config.toml
n_layer = 8
d_model = 96
n_head = 2
n_kv_head = 2
head_dim = 64
d_mlp = 384
vocab_size = 6069
activation = "tanh_gelu"
norm = "layernorm"
norm_place = "pre"
norm_eps = 1e-05
positions = "rope"
rope_base = 10000.0
rope_fraction = 0.5
qk_norm = false
attn_scale = 0.125
bias = "none"
tie_embeddings = true
parallel_block = true
init = "uniform"
init_std_qkv = 0.0818
init_std_o = 0.0177
init_std_up = 0.0818
init_std_down = 0.0102
optimizer = "adam_variant"
lr = 0.00259
beta1 = 0.95
beta2 = 0.99
weight_decay = 0.033
lr_head = 0.00693
grad_clip = 1.0
warmup_steps = 359
schedule = "wsd"
decay_fraction = 0.561
decay_shape = "linear"
final_lr_fraction = 0.0
batch_tokens = [8192, 16384]
seq_len = 2048
doc_mask = true
train_tokens = 152400000
steps = 13135
dataset = "wikipedia_en"
Each number is 500 + 50 x the weight over its row's rms, rounded and kept within 0 to 999. Layers, rows and columns count from 0. Numbers have three digits each. The size before them is the row's rms in percent of the matrix's.

# q: layer 5 attention query, 128x96, rms 0.164, rows 32-63, columns 0-95
# k: layer 5 attention key, 128x96, rms 0.162, rows 32-63, columns 0-95
# v: layer 5 attention value, 128x96, rms 0.166, rows 0-36, columns 0-95
# o: layer 5 attention output (transposed), 128x96, rms 0.17, rows 0-36, columns 0-95
q32 132:568603465432579572568470484422593446498434532453434510512594428501542482439480467474468527529541518559564487486457439527511550495505510554446534621555546509458425524382502485440464587506546544459482488463513539520533462501440521476480550597491588491544525461501433426463520457544529415545
k32 129:547564454467562539596506512545502484456472547493489520474482446425490388505492551467494540489390558501593539524453513626567567553532572533525443569463480535482426589481560555446490543486519485463489501495451471510519501504446481480450530575477529413505415472508401474407528382556558449472
q33 127:450556484451524524557521402536508436451540456441445468489583565519486463461452529461476546501434527474451572476441510520506459496584445550549546533381547506549512673551517514547527440565530453539502450543502464529471497540430446374444512496521612526512493521509436532456457488554444494426
k33 124:483487517441493474604478536458680536497518467468404477464521571507544474501507391428543543533519502464496460509453506583468488557480382497557479519402450527437547549454500524525572536498529451456478446505489475472559542526455473433510461499479562534537588511530422570423430434531493406472
q34 141:551438555441500507395560343476500533607599535501550530471407503554504489517514452517438468547495471457450539483452414489587519566580542416553585463557446480471420556531477542505513511591486496459576458473507580409552486545498537491522471544505529575479512500516475506460491527431450485503
k34 132:509498598497564506427535535471461507556495608457568544523412500561526536436501463556462481543469460420487565380487377535521523576502492417559537511612456494465429488450477517487503438559474443473623493472549540454457507534474466561514458543515424517509534528505497453508473572541420481587
q35 123:484378569554553539465539441469470564527457454504543530499470501526470419562495582607459511614543553583601460488550467469479575515492390498459471449509541569482521494462442443572529478487479543448540544521519450432423510541491576532558468431416524466508556488471561538514456445493521504404
k35 120:443447436561549552485556508445457444518443449525530598537533465586487473566508538553521482591540508599533467454567437499494453459530470419486539539512497590519451479465391490543406494502572545500569480540502473476409510524513603492535473478518579531572401514386501468514451508505424551546
q36 127:528496441513523432505534508468533543472528577465512428578539532419546443432485510468552440496519560527526486499547463492576503551381425498539443556444443606468497528495481488527420577527435468464490427636548548480580488508457529473498490504488490427527546530479489550503430604445472378420
k36 122:442490393528487513431570518490549576470481488389444471491543483524472463434439565477576449473496485532598573576514375486512522453426454429518448519532503516593458538421458593503419530519575545458508478584507516476518416599485514428538535511523507474543543426540543518504458551507492436521
q37 132:549442546382486548461556491522435422487544569540468588582423462495485470396462445501420456453447447541471503501568440436622552513386564554612540568471544511489427532537495476533508476539501481448510571529476448513488513446493430468573507492509463494506588505530453496438515471545536529542
k37 127:540485561403481562482596497560470505441504587486534537494398541431449502497548483445528500466455434594462589407507421391528440563477471505539606491386479468478467555597476527542491444554477530513533480516458494501506498510450404450582529566486503481484524579557502516531408494511523519531
q38 123:426510503596527472472522531522455474559457555508534486522637533415529461486554570524442532550491542494606472507548487634490498556497443464422492499548554554475464461462496614461532499528476557537459545502512399483504467552537487556521500455535478503445400450479561461487475605415484407438
k38 117:471539434539494448521548507505519440531508540595470466537618523465476475455494573501471421411427527505529462464609500668532556459474488477455509536610582536434481441426459547518493535467527555514424511489525465487507423537601583461504507406540441461529461534455498509492522565458509457506
q39 150:570587533450522555436344442475519454562538516523452482528556510557538490437532523524485451483493469490511501505531540463518414439406518615486512558474494462512583476490489449485570409470506449528542516429484451553435448396411431529506553445536415434543514545519541629487511504486487494486
k39 132:495547520435451530506441545535553506469427493498464469540606475543519577477567548491492504530424511492443589511560551434554418531405446510563486483396466517580637539486549507526613479491520504539508498486451416569494539425429414471497523460462451416555458495450483574536457502446508546514
q40 110:447539505421474513555477525487579485448592525535419501470474534518471529477484587440545578484568541497601451530524593557474478417454506407404421449505467559463451532482514517483508548468530531515500435503466479559501598456590586564539422487508459574569541416554451439436503481431491524490
k40 109:465534534472505557475386441398458433530523502565548563514511506406525499523569527525524492438566431540516435547549523469432472550507476510407478482634448412469473523518503547505497496492503536421526533464447438578532437429474518463546551562585448518512541494628494467476532481518396440452
q41 125:494444493503519520479487508453558455532413418488437464503519481474633519506486402646482485572520522498475498562434517507466424498525419470534577446492568556399456541485485549480478536434536487510505572598510442504485471587489363531542491428536599534447489496567450510502455505536525460459
k41 118:492481535524426531527497518442476451491379439551505436561502490347613602587520439506522491481466517481492505446487575621476514610514445487608527476538493494428457452526488527546470474512489466506487576497542443478564411530519459486535470509559546455495510533600415519539474547545472484468
q42 140:549528562447465449474548471544505442503516462465554547524461589513435475435503492411561514498472510483460509508509474489457516448457553447454431504558494395487458525420488595532543472522461657617517500456506506403593533477515464528382500545544450484480493521517649435490541484493512556478
k42 137:471562542435507512453562531540461495451509513511551591530426548484382516420482551486471491490516617541507513476550504511525564456470537535417463512520434440337546462443551515517565547492424487512531514386530509496599557423459513569505487531503479433489563532524570441522530512397452466513
q43 126:489515453322532474413619501529451429442529556485517635498433485467362508440383498485428591539462520497492540521497487496552535503510513502547536466508422497520472617578481476537590485531527477511534493470503509507457492533565460565576517493501449526458557513486524448495511556474491487514
k43 119:421453504405535469413565446491501459520574610432544606515436473460457462429523446429476575488571452525515473500463388581510457543439469491486536549498450409471488506547474403548538483580547606560526428513506516517523525524506561461556508506456470572517489520410538493445456550483483517541
q44 128:410478592453484590500446514503573512531494378436508526584494462422553483542526487511484387447570571504412538505510587490486547497463482443469530494541418543452449472381570523569542539529454498522523504549453542453546545476583530581542435566530480408485489466499479447486497486541551478575
k44 126:548512567477512520441463463525461448516484450488514470537433511471497527470438511527570482501491504528459501506656505580506439426505602415455476503548487439416362525600508599613448547432433474531487525464528539517543518463534472574523494538544441482491428482548612457448530444498531474514
q45 126:528487520340497550448460560522521518470522557488418526515558462530508520416518517468509533494386511365471470562523548555532425415479452514581424558533473498457503539548635498471500484454461504465556455502510496552495558411529479533553460451487516503546436500568574596488462433481501571495
k45 120:493477593463405583513427505392484482498460479522513544553526518451552526511627489490531490408552425402436551525446541445423421487448494545550501499453454456416511466532479545499509467474553569488547563532502462558548499450442438488558535558528504450540534519642563536535483566492429498503
q46 133:519477498525499461580523480406469539495519560482444406426562526566466460536419578522586555439518435455531457438560494500584369513492435520575496589502507574535434538502405562474509447446514381549566438544451489486530414497508484481509500454597542489508465479474520490487492525483451568540
k46 126:448458473481516488580482513507553583492549580489392469420542479574525488513474442488648503451546395454516414445519476542512548521503399455550479490505605508477559538473605553533540434408611446502499444512383533496489415469495504518448529488477474436508471480486509505541530478458529512481
q47 143:585555395546538476549433512517467487538461461498477540526428481470605505485524540539518518488489528535539552463517392511527448506575540489549373591472433536533481553364469568498577463487520438514444485459522557418473542574590583464492477457474533489545526546481470512439569552568453545455
k47 132:492485384501525424526393493515516567535546408487435481477486378474493440459483516568484514425556563604462488508541456514471472517575575456523467523438439511430462584433426576477558516521600444506575480418497538424522436536552561490506558539458491487531513519500429471492565541451555500492
q48 128:543409408442537513525511454428471503480552572465543462526442592440486457537406427509499512541452491470496523473435460460509536483572545580514448525490435565511514544484558545507558621527477551561503619575493553455495537468518445576561513379492487383555513454512508516474510440444498434517
k48 121:431466436472563500449447488445486490445546484495513454449502514471490513530509419440506522519539410484484553482505399459602526532558544496537489530514439475481475548381481534574436563542637551510495494622563542520517532480472527465556471495472557464478613462387538495446486463461458618547
q49 136:515513530439480439490563599444425506464483435531490525572456538481469473482517373470593539553414479512426535450513502539434509447531518427518527492519486438520431443601504394495443490519405522554547559607511510493526552473514454475501486508602593556451496526498536474510446462538531607570
k49 127:531469552496435460447655503505499560398511485582555537536495555446451489518428460376583565512433523430465448455423530455486552478507555489586524477500514446427499456590516533508502484480425475562522494469505563532497475440540504581520454499496497535456575500607550469576516427461524512430
q50 130:487501557468457558405524485396478675569375576501480565497496481475591494484494504471545573560529427507540528443473552401421429528459413504536455533514482514483463426532513504546494504503477469602552470554552560571488557461464532486479553511513492510483534523492497497488522465561379470490
k50 128:467479521511464485433524570507494580424420474410552456514565480491528491518480533458560566543508528428502425369493529393448477525383570495508378553454493489506497564495554547569525382499491455498507479539528544482441527490530534538460514488533438479530469446517458464539593553638471512502
q51 153:480517430491511507492396496484509608423529516529471437434563455498507512549481475406473623551486485454484495520492505482535504519466515579487428496422455494498462512466521499502472539431611573425401476503498483466400536429453495504448599493528591534560419520552428615422560459472524510503
k51 149:452497492576516519561408544479488492475507504454552436449526506515462533543519427450409499489514511388461600479481534459487504535530446615527434473443426491586466524478525531472494537504628505379432533480509455509444525432432536504493552470526568462517488475637410602449522456496516497523
q52 127:525436485651450510526473526536400502572389458613522503463509433486535541567460532443480365485539417475502432485521464470526576479523456498572504555548613529525515487498474533535477524450456517490490584500487454405539483487594519478519487510498543524518468442481501528585546499575526577434
k52 123:557421510581504486592502535554500502571469499584505439408436429481433491542561510573497467476506549541498518383452431469472463374596468507507524457446563559446489490508503511493408520455434473496465569519427580528486540553554513452441471508489509528433500531454571490567578494452584560456
q53 127:629452535441517408484544512486499562473502566494478481579479545471565456499555538575392525439492492482506578537559503500503475530388478463428536550540549463500514456528476393511582479487481525518498408428559413457479568460412402465571597559496444460503517496485520498510423556500461493453
k53 126:518491520507495478457544526491402444458528516447489550613612517599436507463479581436533480446441523541535588461519539470464503517405458437477504554528569536594476508555489452526545398452559478526522444551566415526552576454478465451534556471480528512538566537458464485552496585476465409423
q54 130:503528548516382431481540521546477376592509457381554468537486477525494437592491445518610483605499557569504562510539564537472481525574439454490414453548579435441439606514484478558611498491472500538504481486497505463462495526481487473475448520523530470434566466498586439487482475531512495474
k54 131:470469494426460536517594464495476511546477439524540568573549563475459499521535513539555485511426563559490393516565534596447468503488450526531488491588462486382487424534495569568554511502545427539541551422429506428550573583564530614534446505479472506460536493471464423464425442462451523469
q55 120:517508532443426465597466436522456503469545437460490522539547490511510488500621502510569448542545515477482508504546431436492530398523411517523458511436517561462421443573505495621475569513591480499492477511558424493460537478502423546483519425517554382568587436508495405452512470562557564491
k55 114:467412501446538544427435463504530519403563488543481420503498570498458429568596502501562494495465562611554443494547485487478542390536477536521493506432491519563434549568553519617487481572555460455501508526480461513462516517559508500483451491459563431603543468567518475426478411402470471537
q56 143:504527530519518405494494519503521482465464441443508486464478515486469462558459430556439515473430574502425509506510502430612599550643549536492518488376466467522447455523430482531506600521536532490445436552556456518414474472494507550488420445509483493465454584539458471521578397477520491612
k56 127:438534522542426528597545393460467561471553464447573500422430563473510539543487422595526545435530493464423511564477515515523555601541562527509554501438477427550463446523479505570450562556481471451469555445600458418496502439459498472490441409462511549525491601567484494468520456468491481548
q57 131:536528493478504493470497545513496505515491528497518351544573402474453435492563493447524472425455468403509584517511410618463596547558557446510420556475543465491549622518462485465477526597531501553540463531537491522429520460490418526466501631477567442453496453522484494475497463455504434497
k57 127:535525459446446440504474521465549519511523473418577379536547607458370457472543420527545443416460489475465579558461383543473592480520546620496490514513488526430459482514512579464519488483573417464523445512486472592539572511524465426493475561528498567489539509532516487461457481478482444473
q58 135:530528501444494467490467512467509567515514598475444498503628562534556561438594488501440492470462501399496614412555467468436366497460438466611465527439462465541484544485476480429478512512524491483546479448536510508558430494581520500499524475484586422574528481522558581483443578511446523544
k58 129:468552550473433530431415469524576600475499519479421537481563516607531476474560483419537495433458510421489585482448502495460480442520493461607452511486505527494475549461573524509574394422526449427492509508526502509499406499550400506434503488538487451546499468499559560488498663453500540515
q59 133:501385539491513447392490489563455594520418561545548543438481455550509603449501489427516550601516472436509503492501453527500519505500458534480494422467518475478465505468464517528488490513572567507423547504467507461405509542525509413522557394555547542508442497516436582389433577427448430523
k59 120:451522581499473503448528551516472534548547506499568390522538469463444575552574435461394500546509539389452535368507511534510504486484448514550479517541439504505484485425462447452443409581581551489455510448508527507408468493586529519547583433595508514540511525571434530468498552523420474530
q60 122:503524605527480556541528467465550458484538404532494418500464633446528468589495548563519438500539472514506537581511598487408496549582536477490491480462485498518521573542472473456387510439518483564508454395486553528532503473426491482446370499410547521480464446499518502490520408443581504481
k60 119:528521412527488569555503525395545409523494486531545529434516599506589527526530480588553507512546469515541526559504551488435443538544507496477493447591509487555550483504500459506498500389400430489552538473538443503522447488372485553462401565494536540488587447472460478568428483511410586495
q61 136:573443529435436497571420541428521555434426521515475491445460435551491526510637456444517514486488506577554526512441569472528506495493484506566531509522587459466532497534481475512599442521555520504449543509510496545507559482500411551495543530464560487473572422468622538511351495507417554428
k61 133:509420603513481472440482475527471481523485391581432501564529482449425485515529477484534523574519494516443412481456539487489483440440522552532514533504500566517475523550493527477487399524551385473531514586477460543658570482530483429415589486501601446505523456493506502509442507585401515453
q62 140:578459523329536533548485521431530545467470541450444497533454419474557534575479470471623524523477481457523498541487432517564531499482524483474556535569513511532432386478553518482509478527576514557632490631496451613566506485482439452519460466466487488471448481487419507497506457551494471528
k62 135:579511555476539531504499565427506483396512481534472364516480465440522499507440458512618567468506486466527407464468474436554525425499551453524592535454507439625467479577521490532487468539577511536475487570539532549562479530493455534511540586474508489449469493475422436517573351508478522517
q63 115:514506445539526539533457474604526476495421482625474558563449398502487486544478495568458501508520524565574562518490481467483480528555603527507543384453542445457483394560509486518515587468491424432486529587480496463469503463416416588484514533469476515427476510495484491597505498529594581444
k63 113:522440519559520489457510604511414472488506423557545504545481417414560499479478514565487525535405370598482527505439487484472467573501526605484564481408489507582480382592500445545467557487477484489437542446624470476505509518535505466480447463493562518492465488476469539539459497569576474454
v0 097:504473528548463520533602588553440571460513552452534457576423476403546543425506536463432471490398486485529512509525465517421515428572444464482496486467445448533563484415548495484552462465477410493477512560507425501442578458526519460572547510551515414524381468460598425444452520503487551497
o0 100:503502446615535445611490498510468562463504497491442464464483493583525545674429507540476496507480422476565446522549467490397462534533515450475547539478503535611586383513560531467492479403518527516517515444524484523479524535473580459469527551401475491508483425426515461456553440477497550514
v1 103:602435369493516557502473434499441546581479473478565452497540542448556374475488528554507553459495513457468528453534558578591497520484510528540505530547429515501587425539356495488444482521452482517559524582551474462490470459526474409443503496521412557425554439528491516506568503468498570504
o1 103:482471469471464535488433436520533537477492514426516518545497582628425411523510583526490502523491485577454512460507432450473510524527467417538474420401423608419485530533432462535482486522607508620551541468510417450454546466455471469511512529531582529498542584586489474505444472525563545533
v2 097:476409527506476464503545456435543472492547488444559469633459474538516530459485496403535365534560539472489441488445463548565466523532494473542553520536411540534502468489563416470514540520494443458528505550477441487428502494520383440395488553512500464488403482529510513544548484551451658486
o2 095:485496439553549546519517546471504495483424513475571503490519538494487468490565547465455455523509484592457496514475458494527546427554590541538442520456436494412528484517479474543561515443531438568537451447531419427542513498526475478440530495389434542572478451558451512514677456396419590567
v3 104:553522546419437529502530532466538437429569433535486496428554436549560434452520431472379489535425485526486540506422604541576559418523493486456478432599463445487540521459559487543460433530542515450492576502504543410494454480571483523550536559500518416466514502517488398531511490556580561529
o3 107:551530479577460484469465472411460479455468425478537554533537488544558552446535519518454495511475552640556525504550554527475491465570522437475423474568580488481523409477480435547364443493481560449575529449472561474536445521533435489475478536378576460583413498500512513577500511518553486443
v4 101:508563472460470421543572435559489492503430425446470550501506524556554527484554571428501379522507464492538560485501500554508556458543494511537419529454414489524522477564560587531569573497514571534479507467495502402501480486474471542373536441530464386460497516504569401471444452583530457425
o4 095:510457510549487445557437496399527573462504528594447490490467493473543578503495530500534517501558434586616497462457370458558562446528555440546595484543461543456507520562420480433463504471465470445544502523554491577475437494571531610528437475429491517515464493508430453511510374513551524476
v5 092:510438507431538536520508460527459437546518481505447519471450541556525509575515474567485433555581512470457437486380522549550525560528481503580499532561541461464547435620509527473445439492494417442467524464566477566429441534505509444544530601455424597522448467487556615548464538444466525580
o5 086:506555531462470454467455573426560452493514521455550575487488537492496419456473444388421582530496582469394424513517602493473571440441576494492406480495496495519553524449567447590526484612497537506490520523460479451432530509505503519473609481593518510600468535459446501451552503441486499474
v6 105:494434566505459469517473500504541510565468531483513532505559466527477489570470433597458459534538494607501432523578453556516404500532454472557495582559502449489456489500461498418456552562547500419534463499470486534543445390483405433529456389468417492541562496528583468565509495578488632479
o6 098:502499524389569473461518522494594559523467444486472506559511448450530522490543484498512436507431396507498533575413538518476477484520540515508500537427462349403501583517493381566494454506446546508512455465586487517539548553449408514447506537544463577530486524615488451577555445512541507544
v7 107:582534506538506436462476562408548468505544472417468491534465554498507485493558474589460446524524514559514529451446525452502483436479513416523458577549566504529573532435489457498396449479559503572537530484482493362575437465534513561542541367439533495609499535520436579433498479462494444458
o7 109:428559510541483511457498490444552473550530439515400550510487490494511548499475478527467509543561537548426610503493503442549397551470486513442505406512439412495573474512497453432483437463391438540517559512538505470520417471577507510568481490509417508483446531565580572464576536560643555515
v8 093:447522631518453409409563643532440519529534520506454534473477486507518588576445600502482366532522502598512483456450476474493560523483501451535392526505535472498432550510456461492512405499614522414499494487480496450601494487526504469522478579512432477509511433511488482517523469504538512451
o8 092:542546460502514592502566594465520458484540489559464496505549441469498517585444439489559508500517517456419498582409560522397439508607585471504547525462465404530538500541557392475446517575468554371523465512434501514504508494557474542431486460418595520513457422491452525487551463461498504519
v9 117:564560483494514515497479422513467513513474487403495489532467459585493487567602521415480367504459512492465501451447515435552554582491558516524526490539553551454471505572464489511532594436521543500476476492526457430550519440536476359508533572491543526542492451505625459525554527527488529342
o9 108:495550632523534530570422558542466437433524443493495494475462469505472461493546557440600499615490508537506476534418384500551473516525556427544482473504454486489432536565520552453424485592546444560509479551525460435555449506542443501483502481534606481546462387451409471482580461486493491496
v10 106:445555498467484415526484522536436488468483473444495568504464545574510449426502402491469470484496420515505462447480591518502509427588415552498583572481476529465463586520477447524512455548481547516555522604491615548434476413458494524499430574508454396463473484498583532419514591574516478461
o10 108:607530567550520542459472588456550599514462439512460415524589475459429508452496545515482471425521419599526468475521497496499541461488502527394471492452463519629520573534469505497475494460520610539502514587475439505434368526472559459502423546432574476505440530473482520524490451505554483482
v11 100:560535469615498500455599369576529444476473449557462541483545518512536501451552455523449451567538461535452442507483567477471579493540474583503512488441533433469489565494493477542495464393594471532388490478510606552426418508533469467489492514483504535443492517493558420527559535531468385516
o11 100:500526555438447546554460559450453450409539510499445536481506574487524539444512457397490466552532446520564550568560541559496555360454442527490498566540446576424411556492506448494433498481490590453472526568505552462481448542514539524542560530521542395556379497492476547459468459560500453501
v12 095:479505489603665376491481510526428461463441473482453451501510503524454472553521479538505386552496503477444427447517527546486489459400422509427465460526423515512538508507604511444573549484558546546434569527560526476540498514560494551550490545447523608518458452547574476501499583523525498478
o12 092:576549476555440466496465541454419451467512471475395616519495493485575429424472436541542482451513548425521521518519377465482574496535468504439491550590449500558501587543461452479434581545496443558517439481506528460485429580432508439544522534565520503601516566460454505532604483518516506502
v13 109:496563490394529469484594408471432512498458459500483527478611524442496498479558441531432552479565502461682477510524488506510470581437505529506603472493558558474453604409513512542530484475527533432517538533520445578470522544576598447473482442479434485541476516495450555541544471501486513555
o13 105:441438591472512595569579463512574462497481409514554512530468523428524440529495498452518465389517516555414501533609488525439552458448501385551548484524472537502484512459481584411479503450563471398409520475523552486507510507468454575464490573511548531469508569492549516458486523575412577501
v14 104:613450414496505545446506456433599444474541527555535521472568452452500462468550527605414460530482427550397543507544506498516520510532465474574464538539495447493507515501463462488473498646451388468625544528517505536484528493533528521465515427495510560479489518501558552563565564440475415437
o14 106:482457535492492516420490456473539504498447496410463540522530539549540480519510468505498461587479496535443508494515575401556364451411469532565397482503490561509459517516541475674542482492544554513539539537576580477522500495460428496449502502510502378525492525563514531477491371603539490488
v15 103:488498446526473667548475481458526507517505483509497446433531426593480513460551462487525481569356514550540455553452453534532423501498547498541521601499465499447502523567459521512404515548438467451488479459483430552463521491497440474396520492479386577518556546472434548611479544510491547457
o15 099:511489487371573497434417473469588511551502555386560501491455447479487453437479519399492508504448497569435496457487515553526514547451591503540436517528453494453530528479513507590518457511526531490544498456562594544583490481535450568476509462549502396496483403590540405522555526422519578465
v16 097:535499509451505527441543444524478491404486446468559481443466496517449506572524550469567351464467455381556508469473575462465482558471497531531505526603425543490571526442451543515612646468426615521449516488478449467519578484500533476542475488452521445544540491472510450492563514547515515555
o16 093:540411484510502484552480494523506443431550541482504491513434375499553513473570511545543541526538554547436446491545379491518501530489480516582544479561515554579520573611454499438523496474560409522456491565466398526507495526471372529514558516456538517551420432408439560536521526584470483465
v17 099:500441470398535422537551420523478546489511420461508486435541497503558455555516500565505581525517471491565535436511544462652470508558590513516485474553534486506504386525553536400464435527502498472536513523588509575465462481496488405518468577540461446583556496498592553465527493474516467383
o17 091:501501560516452503485489567522545594542576493453562518490585424540477441539555546472493565562538412543524457465569515442529511506456552432497488426435518435466471495553457510511422434562540428462516535479481516420402516524431530550386485491543542559533487623474499429436515437550526487603
v18 102:554493538568530475558522530453513580500631415559507478534494549523527581545433515475486545482529445431544476466484525594415510542453501489375464575383423493512384556459434509501468543494428499516473494478586505425548532564533460522421502511534571428510466488466496515510475490389490493522
o18 104:486444405576512525491488505517520516545573550548598477492540590562476472540547513369450463451541540321501477541552446477486497489467458481520532518567461467583522559575546500492503418449563443412516505426481471499471491476508481434608443496484463497478627466452562511523488488485533507478
v19 111:505506449462539510593417554457449516506416500563554538584507384520422509569451515462512455460492468445477513554464496476556539445406544447503458540493579455484537466615556519482527542549444515495388557478457469452581508619522492481577460461515519419446532479484530507573485483520511533615
o19 111:533454482479536496494503431520428617471431457533573562486430410568497415491477506570514572542490556380558523472407505496528546515549522548476507506580554423427471485446507503496553484529535515476449408447518479606440529503530411449510526491494533546554554486550543582431529495464447579422
v20 099:566469492562583430441579399454492487458419486501528590516477564376474462477472389444501469483413438522533535547509524467552520491504516579469562534532535523476532531468540509518580448550556498524479541457474518313472518477458464478499520460525532527582395470506566556549504485450481513519
o20 095:506447529629463513593440503480496535500437481586528472480551509509527522537450531502482453501514504488510442531524475404524461466486422469520498497525436517433444536390499444508494522473524391633451497525477558501544540551562446413486481527572567442550421500566451595442497576573477604503
v21 093:610507493532449414582467508515551486448573549506528589502504477473459409569504432457473490514519532494482464507493449555550488653566554516556470548426505459500546502498480564483420447329483528523505576532428474553429492497510426433540526525527486504578450549476446513499467583481469474537
o21 091:502481538495502401531443485478489561482499548550547537431422530570459494569588424456586545532552515513451476504535601518463524432554443493481480525552467475486442534544484508497511451338411511588482543490450499413516513461539555486431528511608479519528462464477620442486545501396468505524
v22 106:507524629556485347506408517517458570485501469471555494487521447499520561494507512506529581525489416521546495482535500545531435428564524446509460519540387534506451541471441445589531445471478596517480516443493469453439417568479449395587499524525538457406540567477553544503517494503519452436
o22 110:414523476457543537462471525485555534524572453553534352517562317551520535521511503521550511530500491419514513510539531518532529499605557518452497540448485484579450479485511477450516416457548485535518486443442505503522460366485489492520422482516461497519473537463561539528482358486605541527
v23 101:511500538477502543571548541548536520524564523425515428508484454485436516461408417573426578477518511528440543440543448513482472524477556508498442494607617417478521524501512466449461550596490386455589506559531391526541489540583494526610520479525540511507524519496574493473515496449530564402
o23 096:492472541488510555472483508551551486489462433410374538507583449517529480614554511538516512492460507417526537512530557436425447528458557506516403516480648459537508466507539477527417414523444476528518520445642506475485600470479512448468459505460533517466600472601497443484518461482540471488
v24 115:534478430480488417463585470477555448548487559451477442404527592537544395498452527494484623503553586524541474469480513551524359602488498461461455401469419519528461464508480537403534448519514521501436479532531465513534562448499517489579469561486520486590487521527522541540523555540473536590
o24 128:576485480557445398490524504487543420552538511517538382478508611485548431499523525572511452432446504504445521573516596493492559448561512517504541423516493520485459525571502546504456565491475411480554529420475477425486521593382464540480495457521476549465433584531480403521585537579522459502
v25 105:517487479559495499495497567429442509477431511476523474472476525483546518481523413497492452475518434452524432515591431509607500406552493495498479594505529574485519603482453476548525431546450500476501545387504516587589412557613566428449514508474486617513436504502538591555487523523474421463
o25 105:456506505527592574477487485526539497550513392561523524490518394447471395524416453512451522520504514545398457495577423412504515493555543498421505522506416566463461548483522505590460551512510541481392515509540572488482434433538480469540534479568491370481484497528599551496481421490525563547
v26 100:434490511527484394473510596522513384535505479493452475490433515542413425523564523572454493459512554547423498501534526580569501514390501472487567526541586442478479628512442482495534435520504589522566564505487520412505477495562441477480503566506406426487524443538514556516508470509502579595
o26 097:595535567561526586577519465385586483482416434517487521439423558505520436489509391563493503390568550472494498547466551528480534537611515503456468500462543463413566580498457411486479469496474499545544501516506483534479450489453462430478419509491589520460466468619478494545507477551515458499
v27 097:551503479443503425547604427468394480472569414367491508481496477512583474512578543534533472537528532522529504464425459482434512531484473546521530505550582422452524627469525513552477487406465574499500572461556544528531478449404548512492564389479456460537591485501531513477514434467529537485
o27 101:437578607462499504526509459457647543521482465456462510551481547459504516486517494400510516552538544577489541500556390574396454487424479457498555501491521451508545480514464460455410493497457419506559575499527460540443467482546504550449529432517523531486431434494522634481547488627467483511
v28 110:601510493531414489475448463454532481497510378610531510450485521598452461546506544414510592437456535464487540506476474545485435440462578501502341450497490582497524457437605478544506498556520538555475519547508389499516445521503458560524457540498491549402459523491591520469518453517479477488
o28 106:592389485553535434473526420488548508497476502520543427531521451517607434406551524523499529505497549479430622463486531416572504598571556518559463552503500528463469436470481494435466511510547384482571441490454524415403526504556528491614522483531490515541502530472536449502437455451535476522
v29 106:512555450484468561513410435520449530449464472583472538516505411456583545482451380509530447497400464442470488426481485478502496414530447565419484497551580513527550511526461562488469508567473470491603520548631632518447550536468529585506521505514537590535469460484463476448485511502556450500
o29 101:565532527550479442391410510553426537408528567442421509524584519466407512465491512463467575525444528543538480444589392438486470500424477470427471549478507469586484456543493514525522531568491541502502518515514545572462533490541437464516456614464488431544609569449587511459478551500481502533
v30 094:427503512374414426545485448598473461481501476495475519593499460503457496444516422528515502443535467484380536501510572531508561558539440535515457563530466537511572480405544431537487545500478556480503466438430568545505445535450512456409439456491535419514561465521528474515523443511485537657
o30 090:449397520478503538490537550450435527438402417513558498501438508463499514400593493492448458511423464539519467523502520566478580486518464481405488518491557551445535541560403472525564546532430522524428539607509472589475479500504487542503553531424507614517475528529492623568429454522447490542
v31 100:475530527450503475468539524508416576471547532549422507520387583508466397507574571511472407493544455395546415535570487458510489511511499479501465455501514447531444424507483573468523503474507460460545520667485486532532499458549497412447456534519436575422497507514461491535449549525508565618
o31 096:511544434521528485499475518476499487460466535491567550465475530491570462557454455488459571446489523542519500478487442573431501472553544523552560471472467548481425513484473523485511532426618546432413485541464436398466541534415541415440532635561586647512565441513463487535510447465562444515
v32 101:537497529511556587480472474506579432451513513573502531449462451490504504396481473491502479459411516451564451560493493500376491578540446468541566483601443523488465430344509557512545488592416565544457447598465433520527550509531533524542484448454510525537506534513533580566472449481525560539
o32 100:549455476472497467483335486483520461536454476507515485536410461478626512454526510607456448379460543496464537573527512539542434554489504528587483560519503501519554514474503559595547505491558421517403508563440531472491595476455458467508504504386447457549519477481523538552491591508509553450
v33 098:466489499567494459527442489549531558456490485516559463489557437461492511614389551534401463504502555562515514527505514571423455498603483500495476629548466465468529432556578503482489496476441507461450469455561446573424447517579398489501623492439514476555414469495543454487481556421471516476
o33 103:504406518503458455544488456437476499537537498445423558548473460588402514568459529402538509541476457434538503502570554501491461501532578495433539560517476463513587563508540475595477361491412475536551440482518530487536577551455457542543547474571423488578542547422522406509544519453461476522
v34 095:524516501524392568450583400537562457475507552501398527527461505504448524467587431556461511484446475408482454474510513499494493474510412490446464519469558514503503461470448580566414581515523477542432525435544402510568555514542384584478513601456496537566493444503525476539540563552513565553
o34 095:514496504552521411504406469481501431428541526467394497422511537482536480544586438392393493492482454522452521548578484541554549492517464484500439542545476477489576625477493453493510584591564511491465509518513529503511478579505395519559532571401527548519527380500498465498510524472555428448
v35 114:543613382518375557434442437519512484488434589450525428480393472530587435561541557486556445507609499499445529479551466492512503526493510544523554536464582522479474587519593504505494515517414609536545521482560518499493571416487461507515497463498548546422526525486458508444513510472508513444
o35 113:565559590486521457529486481483541593456572447483392425427478524473463478435491555483607532500504505574492551401529443442533399478471484499505592486480527524423487536569481570531577504536479494522602469566546444534570479475510499404567482500540472496449466418529522470512466479545377455500
v36 109:489539487495523525554522433540431533509637434548490476503501611448543474427508528504495449494502505550542501483492484529535470453422404511496448617391565445501511481456571518499497534494435415567491525568451620592497427575518497518566527428497605551460435542496483449483493524431480481482
o36 111:478480421556472528463430528467517573467484461444480532483529576435512506510468469546497444522488593476548604513587479576448481501421429549471499439506492532540529495494465487523518488403482488472451480438574499451454564504500646568605544545550500418441578544496499614472548396478496439489